{"num_hidden_layers": 10, "hidden_size": 320, "head_dim": 64, "hidden_act": "swiglu", "rope_fraction": 1.0, "tie_word_embeddings": false, "init_std_o": 0.0357, "optimizer": "soap_variant", "max_grad_norm": 2.0, "warmup_steps": 200, "decay_shape": "cos", "final_lr_fraction": 0.05}
Each number is 128 + 24 x the weight over its row's rms, rounded and kept within 0 to 255. Layers, rows and columns count from 0. Numbers have three digits each. The size before them is the row's rms in percent of the matrix's.

# layer 2 MLP down, 320x832, rms 0.0412, rows 99-166, columns 0-207
100:128143159128157138130153096145170115105124109135108119101202144162118138117118105121074091113139114112171096116125137092130143153090088134171114118127113076162119152137130135151084106117092142111102125127160107145149111117110156071147148088124111174113103079165103148137164129172145128103120125173158082112148145173090123117119121123101166136141125138099177145121118134164087108146121156136162122138127140117132111160133162113129100143121107116073101182126097176096132156116115123112106089157113135173136171158130130129159158113117091130156147142133100139146121167135119144166134091140155168155129167089148152126146114084122
097:083105133135111099114124138120143096113116154125115125198158110142118090098124141128145096097138156112162102147122125080167143147180162130184149157131134145113165077145129133131140155125102130120141172118129192134106107093135146131196099076119107067093111199120135130098138150112135130136106089130148122124172110092164155117083092113113109119104094164128121175122135121141158142142135149120150096144128132101119153157099148114102109140084139125125111137140108120128143084137094147152121098158148117115113121123105130132159122125151170158115098159069105130096107160096122128105114160083126110137131092157145129185145136131087
103:126139149160169116127121105131127124145099143146142135088129153149107072142157144116161191092151039128154157058150141171112135156139150111102090158109075136111113136152133106131113130176125150099130102163140119158126086102119170104134132169097088104137111151128133176105107140101071136160098098126145131127109135093106161124179134137119117106098156105118147153125141072134109121121101149082145118134130133112119110108093143113147114125152112130101140158149155087086108091155128094105119122092145128156175144141130117069152132119185165141096119147111119123116137154158116168146134137130121141115148106101073113147132186137094
102:107131118126179147092097139145119109112110141112125136130136125138088103090116099145109136118112161134104139175144159169153169086116109123106103101117194136084115139135121096082149140128173185160161118137151134129131116116151140136136094113135147165091137114128098131139141107158106154142126126115150096150133118120138153136117134105119167172118132096121137137101117110161112123131074108102100140128143140122111110122116159108125121131114101130144103107154119159150135101068171130108113120131139172104159138109166134132104127138145123142156148122184121126169140087138127139154133150151140111146119121154115105151100115142103
103:160181132110118138129109122108110068127161125120149151122107143131077173167117131165125164185091134145124148170156144154149135132106132105111133091135099167114131131148133056123141155102133092130142172135117165133136150143110114111112137157145154144152083145146123120113084083136122173130117144152132135076108154150123108168135161132108128185166129091133125075098134156138165154116135128147136118093146153098147113116099137166117144121110093099125117080149121118109140140097077096107117138084097212152139150110106116130123109153154147164108131141126094166115146132143108105162115124147125115111150089130105130138113150145139
104:137093128135167118138149129113191133094112139143114124119145162160109164150140161148148110129112087131100123130119092182148149108161119140112145160144163116130107173150138104126132163178134159106139166135124117133140112128103123111192105103145139160103154135092104145144110162120102147115145150111123108127139164139137118138124144114107126138117099109145106131162098132111109153139116127145134121152136150084114059105146122137135142090154164157069137132102115104176096147124123140130139091158128055107136162153117126134146164133092135141133137105117108138137143123128139154115152086126096089114095151129126161158122142149128
097:138168110145175149118153146098125142182119133117122139164120108111129105135128145145118093147128155150150111142084103138114176101168145149135110111110128129120106133104156157114115144127138132123069148077123114136086169129199110126127139153152110185092123145159171153148151092120146132140142135131105143134128095144079081150112134146116130161112145110095147090145118150123117144101084145153098114131132096121079108116119127098126091128165120145133121113110100129176139154172129158164153174124145117094146116155147163095103162145147107103123121148129107101104141133116150142089111099168103136122111126128152155131101114135150
099:157148136099133096138101111121125116113143151206075163086080142167162121130125131125103118170091099110132119070080131120151104123102180112172113152187139130122099115080144143128118171149092122138154130186105155135091103128138147061126139106125151105132096080086098136131101129131097129124120156120126128113091147150104156107125119122116102111149138123117109123107115104129126111130154107132108104137155133140159128121156150114109155162148141113116152104111121096105120116108150150168090165154153090131119101140138170134141155132138183164124149138127146128130120096096121146148148104158130110129154109149134130114109140183111
100:159168114136115096085137122133142137086143124109084154137108112156101139121132145113105128128109133107132115167107136088138120169126115109191151139105065158081165144105110134133139183099127136128146136127133131113122146136150136127121126096121134144133124127124118073157157109109139138135111162122105148138122161126169169091107139167117154160141126119075141136164134081122104121137123087109150150146153130142176127170126102140077152104134130136164081108134119127096160124167139126160091119080120137121119142142127152126076194139124165109093134146095153144138116121127103111150112095145132168131146128109132137129138096148184
094:075101158113082130119157046116192121128100163117157114119088129125147121135123122112157133134158124109122105106132129151141149093122099150125114125070118110126119169115130139145130133156109132127123109125081135118122160122115120166128110158146136108116116137119093141105188136151121155136108114137153092102131131128110117112115138100133116135122169175151115127138142124142120120127100115141132157094111145090147145139163132133100119156114110109068102112134107157152101152143161139115136110138130126137128065126164132096154151111168088108081096130160134205105151148118157132135119145143091153116123166120105131132168173140133
100:139122139112113132123122122149126120135113115133107096143141115100137101155110145126131169165125123125124080095094096145091145123131147127161103143127162144095162140129126144124115125108123116155115114082154117111096199144109153118140116136140082131139147129140105096116121162157168118138149096117098142102110100115105112145151107124108127108126163142127112127135187136086114095119138128175121130126138111118108132148131132121129128129110107136154130126128137150177123138172112126115089102118078136144144145129112122142084162132129093136159136064118134114120170090081105103117161143160133096084136113158145093143164108100156
101:144132143113132149091117135168167098138128132134142076129118132136153117126068113134134143132170068082113123131118117133135103110118164138162081139167091133157151106108118091128114131127146090131151126085120112152151124132087082121165134109145140113164115122113138132113138155102106128135133098172104154120125150135131101120103134152150154116077103098156093120056090094157129117083129132096140136142154137094149176164149148165154136124139172143131107124142118157087118167170172125096119143133145133136114133109086118162188100104064165097130118124089150136100132124116138105187109109134137157120119126150116163127143185193109
099:177121064132120096135094129133134109102108154105159151073143138144133143159047108133141088122134154105140134165146124120179104116144123096128102137167085134150127157101148101120148116099105132084117111120103115105121166146145116106122139150101165149160121136113102135082153115173134133134138138087107120117145146095151111136115109162116119112121157110100135087141154148157119157104182122139163137119163127125138104104089126097147128111113121087165181119088112165136110130111179132105112117134143094140140152116128160131085165144172158118152168156149114118137102155141132103136145104159138128132108142091127113162135135089130
096:150093127107101131153113146122115162119110117069126153098125151151096095123130103118132096090158139124128140132148149110110180095123190120168188118090157133156155103115094156169152115123099107150092142123137145125103152136147157120134132135131161105164116129123099125134132171144144130112128133147126143100097110091121138172114105122090105098160120134131163160148140139112154156117131116144111106132150178070123120152076125161101120117093073133114119144106073128113178132133102138143111121147128160155123118143125130121130127129145150145113136101105157120104151117173142151128119111134173120132147142165137119095099126156136
095:152153117116136180126123165107106167159128085136099153119106137127089164051142118131132109081162158148118163141130136088089178105134073139100135094141109126112128115133145108142134103125132121169146143114083108133101074117142166118126155143129134133126115103102118116142083127152116124136153116100152132142132106122128123130131113127125150161111132155087095118150100119136107135127108111148135122132125171129123115159068143122083097135126122121077147159132132091184135095136147102111129096071151113149154144140145144123080151114159086132151125100119160139115087145143112144147085158121154114137140121125116126099099086143136
098:145133121112132117120131161103133154085150109128125105156123114097112160143118124122078122138124100106150122117127131142108139149123134138107132107148142146109103147127120083153098107141123119088137120130141108100125128113137168174126131147166133113121087146169170116132141141116141079143067142109155100126135135099114134098101124115123152096105135079114113107160113095141164145152155093123168190172112102104136115137138159110106129153142144136102136176135160113044126119157116099083136113153130122115126085152124143072087153112155164115124110106091121125092156144108189157088136128149117182121120139118099142139120146143142
097:118143128136162085065106154104147154142141103120133079129124090138123141125063135121125087148137124103108132120172148114092105098118133118106162103130095171111106160099132165161105139101134117151126125134134132094128111094153167150108133145126177182094187154146090161163091150166109131118146096112141112137145119091149113124117163155129124098123104123151107130143119184119129109163107084107088153167113145136087136160109133125166131163039110100140111147102120133194122113130130124126122109116136138159093121129136140122152147130128126110142082156103175119106122114118133154144130113153146110152164092147132145129124113147113
102:162114159099121121113138184161122111139130125098119153173104179136156151147127140107132152117159094105150080147127143139067107120136144121186094061140135166181161107115152160151163141130120190137108161151131097153148120108171133148117140115110137126117111122141103146121095142139159166126108159173129171100155148091121170131136132139157144183138113153172124133097116118131127132132138095123123100092143110128105169111140096104102114122144121138124160141132157149125081103114152118154126100116142167137101131097120105150127127154112107119143122149124156149120136118115076082177119130138150093101116105093141125125129164156140
098:126119147137126115112116118131119135140154114121163128136144167151092155099096139149109153095134137111121151148118119141172138139090126166115136142090142142165145132176124148128131152141145152127131126142115131114114146128147161126088118140138130129138119126185116132142146141107105136115130182125100113136092121116177104121121123143110174154088165159102129086162139126136131130122122113125104133050133126115147138152152156121147150125124140136152142168133138075126168123165178111129135146115145127154112142124115088104120103131134132107133153100143140166113134116095099162142142106104081074099139120175151136145134142144138
099:170103144148134168101136106130119147124112140130136135086115107116146142106172174173087129094133054140119149127122175116134173105141110085164136111152117146148147186122183173152122127158136115096134127111127125152151141120119088160155168132150091120141145108133120134157111136101138105120145125135158140159135113157211123117097152143130146116120162120115153080121117141115104173101112124178080135124136114112137118124156090187144166147124093108114076144125132111193155160126152121109164166089160142162147148133137121083142058128178148141123141129145150097176147095129137104065127120127149102148162132118111131129171152166113
100:119105142096096132122131142136158130151134081096071126118105157092127132136145152131103141133135089142112153134117082173162153102089109116158116151095156129137095110154127202146138166161092120108187133115130090147135115106102136153156131144169129103102121139130130130123154127122164127091104170103113159125146117129133088163130164124155087120114097095133117114097104140112139143138122151095091117109123107117141137078139140106111098135140192100172128141125149098125090113121132108126114109105104103175124156090138157124152139148098126124167133157088130106087133085107146151123112148100150106119104154124140117111106112136129
095:161072108116124155169143125100101127094141116124099174176130143138121129150148123129100160148167114125094137103120161179158155159126079138110165085113146106171161139170155111122155165109113107084117128139086136101101133122135134173144186143112118113094164137158157113103094127113143127117135106149100169106133083134138153130112142129128134070117108109116145151091109125149085161121150174120107099137115074069148090122163135122069170112140153140128103147114149138136119146137118144129100109132113129114140073117090156100147108136149133119125128094092165094110128095107125138121114107134116095121133091125137129106127126104112
102:096097130147121120165190098107110106133099086109119128131146105134105141150118140125081129108148123155102139122112131119126101133117071082154109146127125144139171148106131140131115117126134120137101093134146160090125136146118093140134152134088124113141102124126145130072132164188139097136102117148153149160162137171172154162097141153176124147109138118108143113144114136123122155132127101097142144101158124159139164147116155115143102153120158116141114150126131142120145117128121142098127135123124133124114126156112137163158165139096122136137178138098134115150108147097154138131153155119195125136153117110150093129129112108130
122:117079168125093133138137095114111132116170156099162130127100150161138136115112099156128149128143099123143102144132127128097142163131125179101104092100148120145092124101101145106157181105191135099114132143109115122105136119106156145150139165155116174144115142145119119127135132104109154174121137113132156106113161146070123131121122086109156102143154127094146145131097154116150115124130109137131137131128094115106118134112169104138133146128068129176159116106165113135141038093131175187112168079170162133097134140088138111143144117146157106094097164179141097105137118116124121109119093119127125144099129146126119126119102127115
092:156059060112138107105145093159121187097145156109106079117193125152084141101146135153095127123094128120132101141170175123108153195147169114155145103184100144107145143146140179122129166154124128125100120123129150138153101161127123131179145098142143103110113150125171122112122162110117136096124142150136136126122115128146146144137112112154135108093124118134141080164132147098135154123109143160154076115200085080158130160097144134170137107167088146159144184157104125139122113132106094098182141100150135089148145111160152118130109110144147168134132151168134140110130150125167148101127117114116182064151166102114141117127152123127
098:128126117100098146117109134098112189157146135125131108151146116117063124083134133095125105184116114094131128095143095148133166126102111133089123148135124129147123109160137098138088149188165105099171111107151137104134138109116132166121137113086127172092113148193094118104105114132146128161139115133155159109155139102142140159111121139149144163163127149143103126119133126155156164102113091155133172122125124134158140103166158117106131140136104142157157155127150138108106164124098119064120165182174144108113133115135178131119144137114146119109128126112102165148110149115153145108134151142125115138148118119156134122152152121136
098:097158083134135143139172113121146115122156137112116084162161108107144149123119134110106125125118112127136166131162176162158130136163104149128127153148105110124105164100139190134138061094123103142106136070154169118130148142094096121121109134128122134107141138125095125084141085136117118110121173110120138118135152102143151136099130138120150137134116094125114118148160139153104112124165144085135119154144149120136132113129161110141150128170133133111122111119140125129120118077114116126125134076138132139119145131153106121137157118137148134143116103142147147108119172125149089139128131108156142103096111123136123146059120162165
095:154116126134156109119131136161141106154136133083142160112157132125129149142155130085112113161125181146121099099113152122128151138099108162140138087113116133132153090164093178158164111052096130123175122129113152128126146080136111140138122148155172096096144175115157136109123168139169124127167135145134104131129112090099127148152110107110095094111136161115133144146141128114125166109177140173170151132097094136126110107106100115117137094101118140137161107146142164122146132140136123145142130158084090131129146126090093134100109117110095151156091151113117129115131120157126141110120113111124119135120143124120124121149149137132
103:178105123097163141130145123116129121115092106123143094145140118092128104094107151102129130098164131123144040136097147105106157111103123109140138142112105120140121112117165100109123124144159133127122113129110109125106106147119136126165168114144158136130103157132118167107102099129123145142059139133142154134167099128105152137182126152171139109131110121143120096142130141140133107103105124124114119133114154132174121100128153154121162107118124127096125109169170160116102113079130141125147151139122104139134113157130088120152151125102146129146110132146108125143112133133112081136184152145139166133125124133102171141124150186106
095:162127097145111114149124114134129139172139167146133166154120129157108170092096154151112129092179120163126159136114136085141118171109136128167159131087143115119130116146147096174103159142127150133133123132122141160150121139105135148112130151152111103124166098120136112128142119115149121146133139134136109143146153136116123163110125115111134101144096139140102076134158193131116135116115101096124126084125145116148131106154128149171126162100132127154090144144099124086135086115153126126113128140099147131125086162148149107099143160145103146172101116097114132108102142150107124085131148134102153117166167094146085181168140113143
101:091161084129110146129080153111144114141132155159112165140178121087151090171127100185144144139170142110168128093111149114125139128123112111120205166131096123139109150124107147139124152111116165103097092117167111122147115159155114117149127133167138165156114121137141180124137117152129157096164106102150146146133148147122102129152127112106112149091082138130131116127140102083108110078052105128094175143137159128124124124136103132112120165113124140142102137102101124112134163116136125113127071127104146150152139151110123151127097126101103090172104107129074128148126189151134125194142138120147136109113172147133137135123090134149
096:111091116132154139166145130120130114146112146086152123143116126139123106162098131116143130169133160147121124133124141172086134133088175132134209158117095145128126125127095153108152137123144110130162095144144109133154072096111132121178111149114085157088082108121140125127113123119103106126172132137140132156111138095106163154139150166119138138115101111087111165120102101124130099074130139113129105114086084111111145124145070142080166106108136118158136155108148137121125129159119102136148108163106144145139133175144158145094093191142132132112111120129115148171115112087088136122161117124121124109151127150122125106135149152128
099:110155102142171129115130132172123134122137109119115146128104145157125092071073107107137110109121180132153100143150181102198134128122150145135115102120128127138143142137136146141128114114126162104120150104136154138122131134134137134126152180112135101115150151139133108129108097113128130177092119084137111107101101142123141135095088097142143143158169143100076107096127159123130113145153115109107112111074113142143113147071153133191113147110075209099125159169149138169156051098116124150109075104131086135121109143108113123136071094137138110128164166145125074151117084087128133143148144144131108113159190101122104111123152138158
096:128130095157161128145130116123116136115121154143145189109120104147121124116121114144115122126103103159084171158149183122169136126144101145122132109162115151160138106146155145118124151130112158170151121133132085124132145109131132119128152099132152143100095129136133107126120095143093163118096127185120144162120110133099145125113101143119140116152141143131119152163166133136132121128116158152132114104132144161137125125064137106142125178138090107145117154180138105113149126120107157096144134145126128136131099136106136122151127135164151138087144127129162105138091142169119106105113165097131110118086100125117112067130159150123
100:139131126111096141092167093109094125155113117136109126135127160124141101225179149112114124127119120133114155156153165162142119106139099159142133111127153137151144128099125141116165118146126110114115151090119129155127100110135109097159130087138084180125136118117126137132149077131151104156115103095130139140128115127119123146097166160120100125153115134142100150134161126121127129155114133173123109107142138122151124129101118105088128132074117118137143110171134117146147166139118171099111200131147118167095148158112122170155119086142128149107172173171140102148134125109186084088145108155089137151070114216144104121110141186093
099:094130158123100127163136080115092147103143155098106146117116156121100145154168139137131140143143147144142165101093115095083137150120127096100142126153102094127118131141107085136065103106108076112104109157116133123138127146084132150155150127169112123144131165115155118152112126114133147172161137135150133120150123160096142112144146076126073108116126128142142155092084128121136125164099179118131119107159131068161171134116125105134133141127137135138148132156144088105124078122147119112147134148140103180151181120133116101131137153131128106135092134114110133154105125101084119137095187101142130135154119154091146092094126123132
099:110137101103128116159132120145123103147145120153160118116160165117148131139112169109137123157120095113075137137115120128130154104119143152116139129092132097097096127135116137168152120185140096148118120141119135153144113124106134143131152113106148125125147160167158142091159112106090068115148107129086148103145137163123156122166160185139128142153114129144144098105101172125103106128193083117120171117101138130131157119151150107154135114106137143101125142129098140115104119115103145115100172086117108112118200167129144118138146110121125126175149159152117110159099123131139145141130147096142101121135095099135106106071120126124
097:119097114122064090116160152101051133158177120123107150139117130118093137139091098082127133156164118150117136111089127123165161104116072123169147148145142174146153121066133160150124098110149148083132099114109126123166111143141113125136176135096124166146133112142132118140098137073155103122089137088164144111111132140148138125105128116145145124116125103117115140107153112147147129111130148107138132139079152134124152079130115149115126126101130149126122161111122120093153075134130138148084170167192096144131136117116132104096134127108115129084165112135120154139158148164135123104107085100120096113112168114129142154148124113111
099:134179114121142081118163095084159127106138141153158151104154123128129118130106156101140128147106138148086117076150102106140133135145157121149109109116130139115100120125102174110102136128180137143108171165119118117099126133112134106126140121127111121097147113131115126109134108126121097130168163137089124106127177142169146106176176134085125156101119124117166155126096095107115126143113084114120126148135098102111061094120150111125121119105157140096117130124123065153132171150118106168130071136114148120145111126147104128121111156129190138098150157092127141156158117127107137153118132115146185135158206105120148089121104129115
101:142165163116119150157134129131156107072121148164120134109146091103119131137116121110106139120147121115123115144126187113144128114092143104113133135171103093101165094099134105178122138118115173153111149123106108089140129107100139121118109109130160130120124165116114122099070144099121197106115158127105124111093172127151084153128134111098110122126133119125097109135146109170156141133178151175134135109129122093104107123119178104144141160123160128144107113125139171168104118164110093102105134164124164151133106101123133139156171111120152152120083144155112130086130133159103118116119137103120111135118143119124118091134125108135
098:141123137138138131194135096137133208100135144116107103134129185120115111094074135130108161145105129138122144113148105126088093094147098082104113157102072145105099099142098114150147147093131117092169124128129093128170119160123177140126184140105121131143154110136167135163112083168108141132129107142148109154100102126116126157143104115119144149147111133135170108123110145115089134139125144137135127115116122087072110123152089112136177152130129090075116124122145125116169133104147157173149154120134118140148128129109145138072127148118091125104115140167102100142124123093126119104130132167108157159124148099135152136089098133145
099:131113147107146101104158130136099120140136151152122127119151132096124122137156147112093126097123150097122144113140164137148115106114134127151122100120121102141132087130172099107168090091115103126101128167088126169114157090143125145146100104128142112129155118100143147156103085084132114137152102139062157134149171141159132114132133144116097036121113102120127127152132134149160130128104157137090103132126110130136108106118077136136127127088120112122143061126108140136089139162099113124121140093129167136125135131151121113153130105122183170127150122150096116103125104129091105163128115171161153129140128141130156120068136118124
094:127127090128170117175114151120115105132134133133146063164135111148112127125133133111104127122163110153113084133141116115142131144142103120142144131127111094158156079100119081123083134107140129145112159106141150163158189133147132118152140131104114125129117135160121145166151144146141132095125109145143099129163154134109145160152151124177136112147148153135142163105115146136099159143116189134125105133117109118100115138102149151107161117160130112099071140137129072160156137118131113134137137150102162129135134131116125106128163068121068161129130128141118083104130087143183110093157121189125180146120139084112147151087132116120
100:071162141103150144172091115122110121143143121135119150117114126090153108072096132122195106095160145120084123165149159124121142113072108113156116141127122121135124131152125116163172129121106125148122125096105118141124126114138117131164112122151094144139095119114118135119163121096177128112161147133091137111116110110119154114105132156099159135135086123157134161135108133160116135127142158139130100149119114151119118119141119130148153107149125132127141141148175149160142069130123143129093124128127154130131105144143122169142110099086121120114139124114175141119159184141152128133130186130107128106118085106094145099161134130119
097:125112110145149112125100149121135106159141130078062164099085131118155149136125139082121097115129096110143147067146126112116153118133163084103135108102103145109133149115131154111100077180112135139136177139163102130115137124077093136076104098116100097140137123108090107102154141132144069126110115131142128109101108076129132073140114132143134089113160143111116155104140098149101079127143120124107156119149119142138115121123115129119134101157086109141153110118107140134093169151138116141120112060146124137125100098129075154138144127120151167120141085121118129097149140132155171177093157129136156150089124151126133112096106162071
100:143149116139133134186170128111111158099128135087130136115132111131122160121105116111139113142145145125116100156140184129150137152134169141087137100122146142086124130147147105110174133134116128123109109125152118137107142121115128096148147148153136116108110128154125171154142130100142191089136118124108118145153088096171147129159101102109146114108120167146147160125160104114134119116154147125130146104111123105129112150130121123133086100134125122128117120130183163148141099110145104131107141175132120153104166172144148135120117110130115095155114138131142105144142102122114126134107129114120141117068135164127142137160128082124
097:119169137111147111103156145142110147105124104147124133108117120099160148149132112093122137158153148134140102137153084148107160118131119131102148125137136091077120151157129107134146115081097145106104128171138118151110151121112138108139070155154103184146149106158126123129145119143125167085182163156104087153149117140130115105065178144108153118138148132085137096130118132080157140137146106110133076094107107131163089125137111156124078113146167157110196122093167119126096131122134063123167083169149150150104120171127142139112121128128126130150175148139123131123148127116104125139133145090127101136111162140134093168133127160152
107:112167106113115127102132125141120109114108125116096114120168107143120152115089145131101100066131093126132129131129153080116135115089161122112120193121155133148129072137129106127081143108121146166115179086174123110132151139144120171109097144154116150152114105105127151141150107118189081097130121123134114126183173155084133118090085139125123101139157143139142168088126134122085114119141155112136087116146102121095119118120159151149155157129122148137126110136137146107172133083147142120076159164122093153120132120142141105120079112106087093123161179144111136107118151135096103105092105069146103139124113081148127161176092128105
100:152051093101196141126111152118155157115170114149139129136151072120164153158163125143182114148122161127100119150098153148100132106093111129121126127077150121129101162132154139139104112151149123084119111136125137099146137147133171095169151152080125110113127127118175137106118159155150158123166159133168114153163141135185113106119184153111130133131126084125114139112146132127157110102108140098094102128118166184146117124151099102119158116116144144181113082123115106133169154111139173131108149166112166151117110133152104127129206128131117148097122087117101138100185148106101092105091097120101113135115113141121104146078135135123
100:109084101114135104156088142111179130119146121126146079122123129120118092169110156161159155146123160136143109185100130114113175115121129127094139146106121153104082096149113092095158114094135127126177095138128133122178118114105126126115168118144148131098123095130123093160102123142112082125160158126148124131178147164181124137112147141125119141099068073140150152114169136119117129153114146109136104082151133137124139123132191125118099113118151133122150136120147116109105103090115148120134107123129131130150066125104115136153113103123136146110130132165142113101149078102154149149081102167101099122082065112110079150108125077100
100:174123153154168140137159120139084112094166136120115100111130119117131141151116123119065147131134150158107123104171109082150100140144140114112132117163094114161167147132143116129135143126151085130111125097150162169113132090141091158139126122179147098120126161088132133144122114103115126157141084052084107154143163106119108138099112109173128147132153163127141115106159152159164070130149136138132126135148109155154127172147129138143146145102172116116132153131110113137114155123105106142101110152104131108090159093118135068112130119159104082114120120121163148163128120114141114139139104192110148129124099120125153105168139110087
099:142128131148119121137115071113134110121134144119163104157125113172112157147135135100125148145128110113133095150123151146150134112140113120138124098087152100125121118112169122151158117129103087120136107097070119142096155064136113123145147107144129142161131133149176138143104134106089121146102121124138147134131170110082122167122112139118084147157141115110185137114194127120129138185134136126115087139118121172145133119136133138086116134177115095111117140144118121188089122138107143140107139165153138125206098158110126107142136151103156133169132138086135163139109126146094113127098117121124185124092109112122123124113178171161
101:129144156116109164154129140118136140083140093161119130135125133145126160114122103123132142106119151109087133118150116103140120114161148102095125074148111140145101111144167134172154158150130096172146166145111143146165098114115111144097109139132158107111158045120137155184167111135139172154129117111146142157114111156150103144142146106139121117150133112102097113122144105141112158138151161114156120157107141106109155126133150111125142126174160146148112085144126118140111141158174130135109133104123113131137120145136123119111094099113133096099124130118157125116140102127098116136169131117103173108121144116158147163123125128148
099:128080137126101098169125086130144098121140069166142129105138091114126126143144137156135139085169174117124090126115107108090118138144145143133152087170090148068116187150139137127117098152081120134139124132151158091144112126115109154101124068120126137132149122122136118147133119118117151095106165182133097135142086141094116132100101154102108125164114131122129105148092108113123141131116129139132075086129148130125135157147094169120124122144104149147103119166121155180142151097112069117115122086123101178109118144151129137130083096132152127126089127138152134131107129161117125146151117143133121147139151138087099158102122099141
101:137134126120137147104144132127148146111139131113090141132075128115113122165119134117105135173140135130102137089143113135120137141146114163097141133134157124141120125114111106117120119143115098154121145111099133141085149135177125149119077133143185125152147128163093137123116095195126109115126126134120125130163098084126165133116163136135095119109148154104104105132113124126123107161166128096106148159124127144119185173130165157115121110100127134125130103169142100115122143123139187142146110113059133142169111123095129110108157140138157159125110162134167115129159109137145104157081100138142139146091133177089168155087112122122
102:101146137084104119137094140144111141125135104125089103141106176116115137070094121088181153122118104115143123141148131094129146113162135115147122163112142111151108111115141130110142098117142125123140197126121124129152141115090080142096138123128177107119096147154086125129152138115109130105129140127153173161127131116150111164103107121130112164124086118120161109112138099125143155117123157132142175129154137156157130165146149111144113112181167133117107123082182115109115127116154136140090133115100103098119133091132119151181123129121151123151119129108148097126140102117128143110116143174134143118079054111099113146136121109134
103:097192122131137125157147148108116125124147141113145094153116137143097078104060110143134102132142187119129158132099112116151117151079093111153128157129116122112110137127137134137129089124143119097149170119178131150114136102119132165129140130144126155105085099160148168173144094153133097112075126122133160124113122120194125133113133120171164075098131175103156102119120129108060116158095129154145098106104165125075109118104138109102129172106102128159159132156060118161175130100075147134107132097110132112160141128121159139143107123121109125167114128134104161106122166132123094121113094134152172122157171156161156119087122140120
099:095119124165116137123130130138114148146144140126135140121134133143145171097148145117134164088103126121133152175116128138130113093102178155123122083102119131144079138161141115123090093128147095109130162146089127130139101138117123106170088116116131112104141115153133112143166124133152144121160162112111160139147165121092105125150152083094099187138110110144125112099105146137124106115148155092107143093123115142119127102124088113190157137141146076150124147111140124140165107103121120116114139163133108166140117100108117109093095134122126088091107141108141122151147132087118113094121159133142153124142112102143115076090099185092
099:115131127107103110137168116125111124153085157104127091147110166180121147088157173111120107094126144134120097117111136115183132114128107149067138174135161106129153157152142112124164131120133126142122118135174137147120160137110118100113183155102145165160107113142099166115115126088141148117122150117118158106130089106171168093104118136147118144127122164100149113111149160112143148126105122118119131098160147143153127117108096123123134181116116106153165119113131143139132077071083158068118132123084095115110092110107121118148110128126125133161131123150140166134117181138157116185107115149123166119116100111147132116124168123123
107:122109110119158106131138168134155126165171132142135103128152129051100115115104127095168122139110146129136144161065110108114132092139133099110127154089138124141124163129136157122135120154115120167086158164104128116113122162161127118096098121107150127126120119148142120109130118148143108131182135100156131141106112174136150115126127162123092133130127152105120128112160105126117118116101137145120121106185132132138130096139145113143094156084119103127110116120101090103097169135151171142085158161101168140122095085162133111122134086136120137121126100129130132144160118149158121124169176152091142119119171114140138108087166107161
098:138127105124093135077117132115077141145153152083140160123129129146132095151126101134112093157127124119166126101109151101077123099094110151098145151147110117134129147089108140108148132153140159043109137112141111138112126086165100131129099130126139133149134089168117136100104110115124130160117129101119085130141132106093114095099133125101147128146107160103163101133125126146107125078109142142082104134102119127133099143164090121145089130120119134126102159138146102149124117144166134122143137111101130108105089100123122149103132126149106131098107137125118139119098173161153112122143113181117115106128095159108170126114137130157
105:115084114152132155144156162183092101160114117113107180130133147101118164105101157167151140176125155110121146168116179156132120132146118104111121121116132125106039137114142112116129139099107078136126094152119131168123135131120091145132106123157095113142164070121132132109141097108147112163141121108130134117113107149121117108108140147138150091118113116140132149138138093132154176074152101088143153147177134119092149152103098123116139122121101133129115130172172101166114135135129113101120136124112137140170161138102137112107100114138173097111132175122202125160127105114110113165157137064172076105119166109109082125135131169104
097:138060139169112168142112156128115139185173118132141135120117117124121096106125163145116089109100132078098121120166172137125093120091135116124125131105104131137137115110118111116107066144106112133123100095128080134150163123099160154107134124143122157123135134148123156096141139150136114124126094157137099151110083132079114091127121123101133110125136142185110148104141113197138141124064129146127108158120136111138074146156122118137140128151099177160151116162165105084147156130120110144152145132060130112126128129156115215134160085143133115155151113142149186120139133154145129078147144134109089149136131106153157151128127121135
102:131145100143096146120114147133156132099113139136147139125089154117087143150183141161128104096186084130184104114150153130142095066106141149136166146135103123094125128107103132127147115134168113102164127109115126127146144168124096125089122149135161156106122126142108091169122128130130148161102099148120189170144083120137112117150109131159158137171101125142103132107114132143117116150140133094116175077091113151166130121143179132124124148080133107106118137129140120120139118130142148138120149109133123129175167125115108163093128071117105151121126134115151158138124158139111149088080075184141164115130109125116147099114125123116
094:135110118140114146098123106099073143130092152135102146125131109134106115098129157113161152121115137126138118173114158150109122101092162130104144174129140193120152137129134114166148132111114117134129118131120146105110127139163109137138153128151115124109114125153128177134108117145097175152175075123155105173131150117161139165119161129131132110150161095102134123148131090085101134139157110083116108137124164100134122164121132129089141137119143094146142110160130113088133139105099101163122119132149115140123074163153120134136115120124126099147130129113150076069107111129140184109133163085164172171130136170125118116141099135125
094:129148172113115129104122124131111132099099170101137087129135132101126130126145091141109133099142138151180128152058118138147115084133061151133143158101073107091152118148159126149151138129140119054141150095127118079140136101132135152127123079144144108168113117107164140142055145139118090079118156115118125148130151135117161141070139120082154091156113103110126135178153121132155143089104157154121113104107080109136117115138125154106183095162143134113130122167153087154100106131097164074143136091121140115120126160144136138118148157118101104131093130086125072188133159139184086107143177109118137149124125134088122112095139104186
098:125120165139139150137129159138146125134132097109093110126120090185155116199117170122106150086128161115104137126138128143102145151104159115133134128158111148120135090173157125173132154144115125151133169121142111149113134096098129162118142153142118139130157121144131094166113157142130124154115101123128132109187120194128106154124126118153142102119178151104124103124062158142078147183136114119165136128125153132125117138098122116111116068151164107099108100139126089114176134128176142143123099133106117133168165138132157127129157156117120115081097158097167090113151116160130095110116058113122156118134137163169131126105124127142
106:165123114112098086131156121135136108117116110133121138167118119133142146136144112129117160123128142137100156127127139166121139124134122113121177145113120105134108140083121098092137122139124150148113121144135114133126150131135150101120134170093127128132116125116151178155139155161108122108117081139109133123101112141094067142144155116102120143138128144082135143115143179075167116122120130093107168114112188142137143147125108130105121158139101158134116112086121083134100094129154126104158121102127132151113081130115167153149144157122092104117110121150125099109164136094138113132116144122064127101106125156173126168182084148108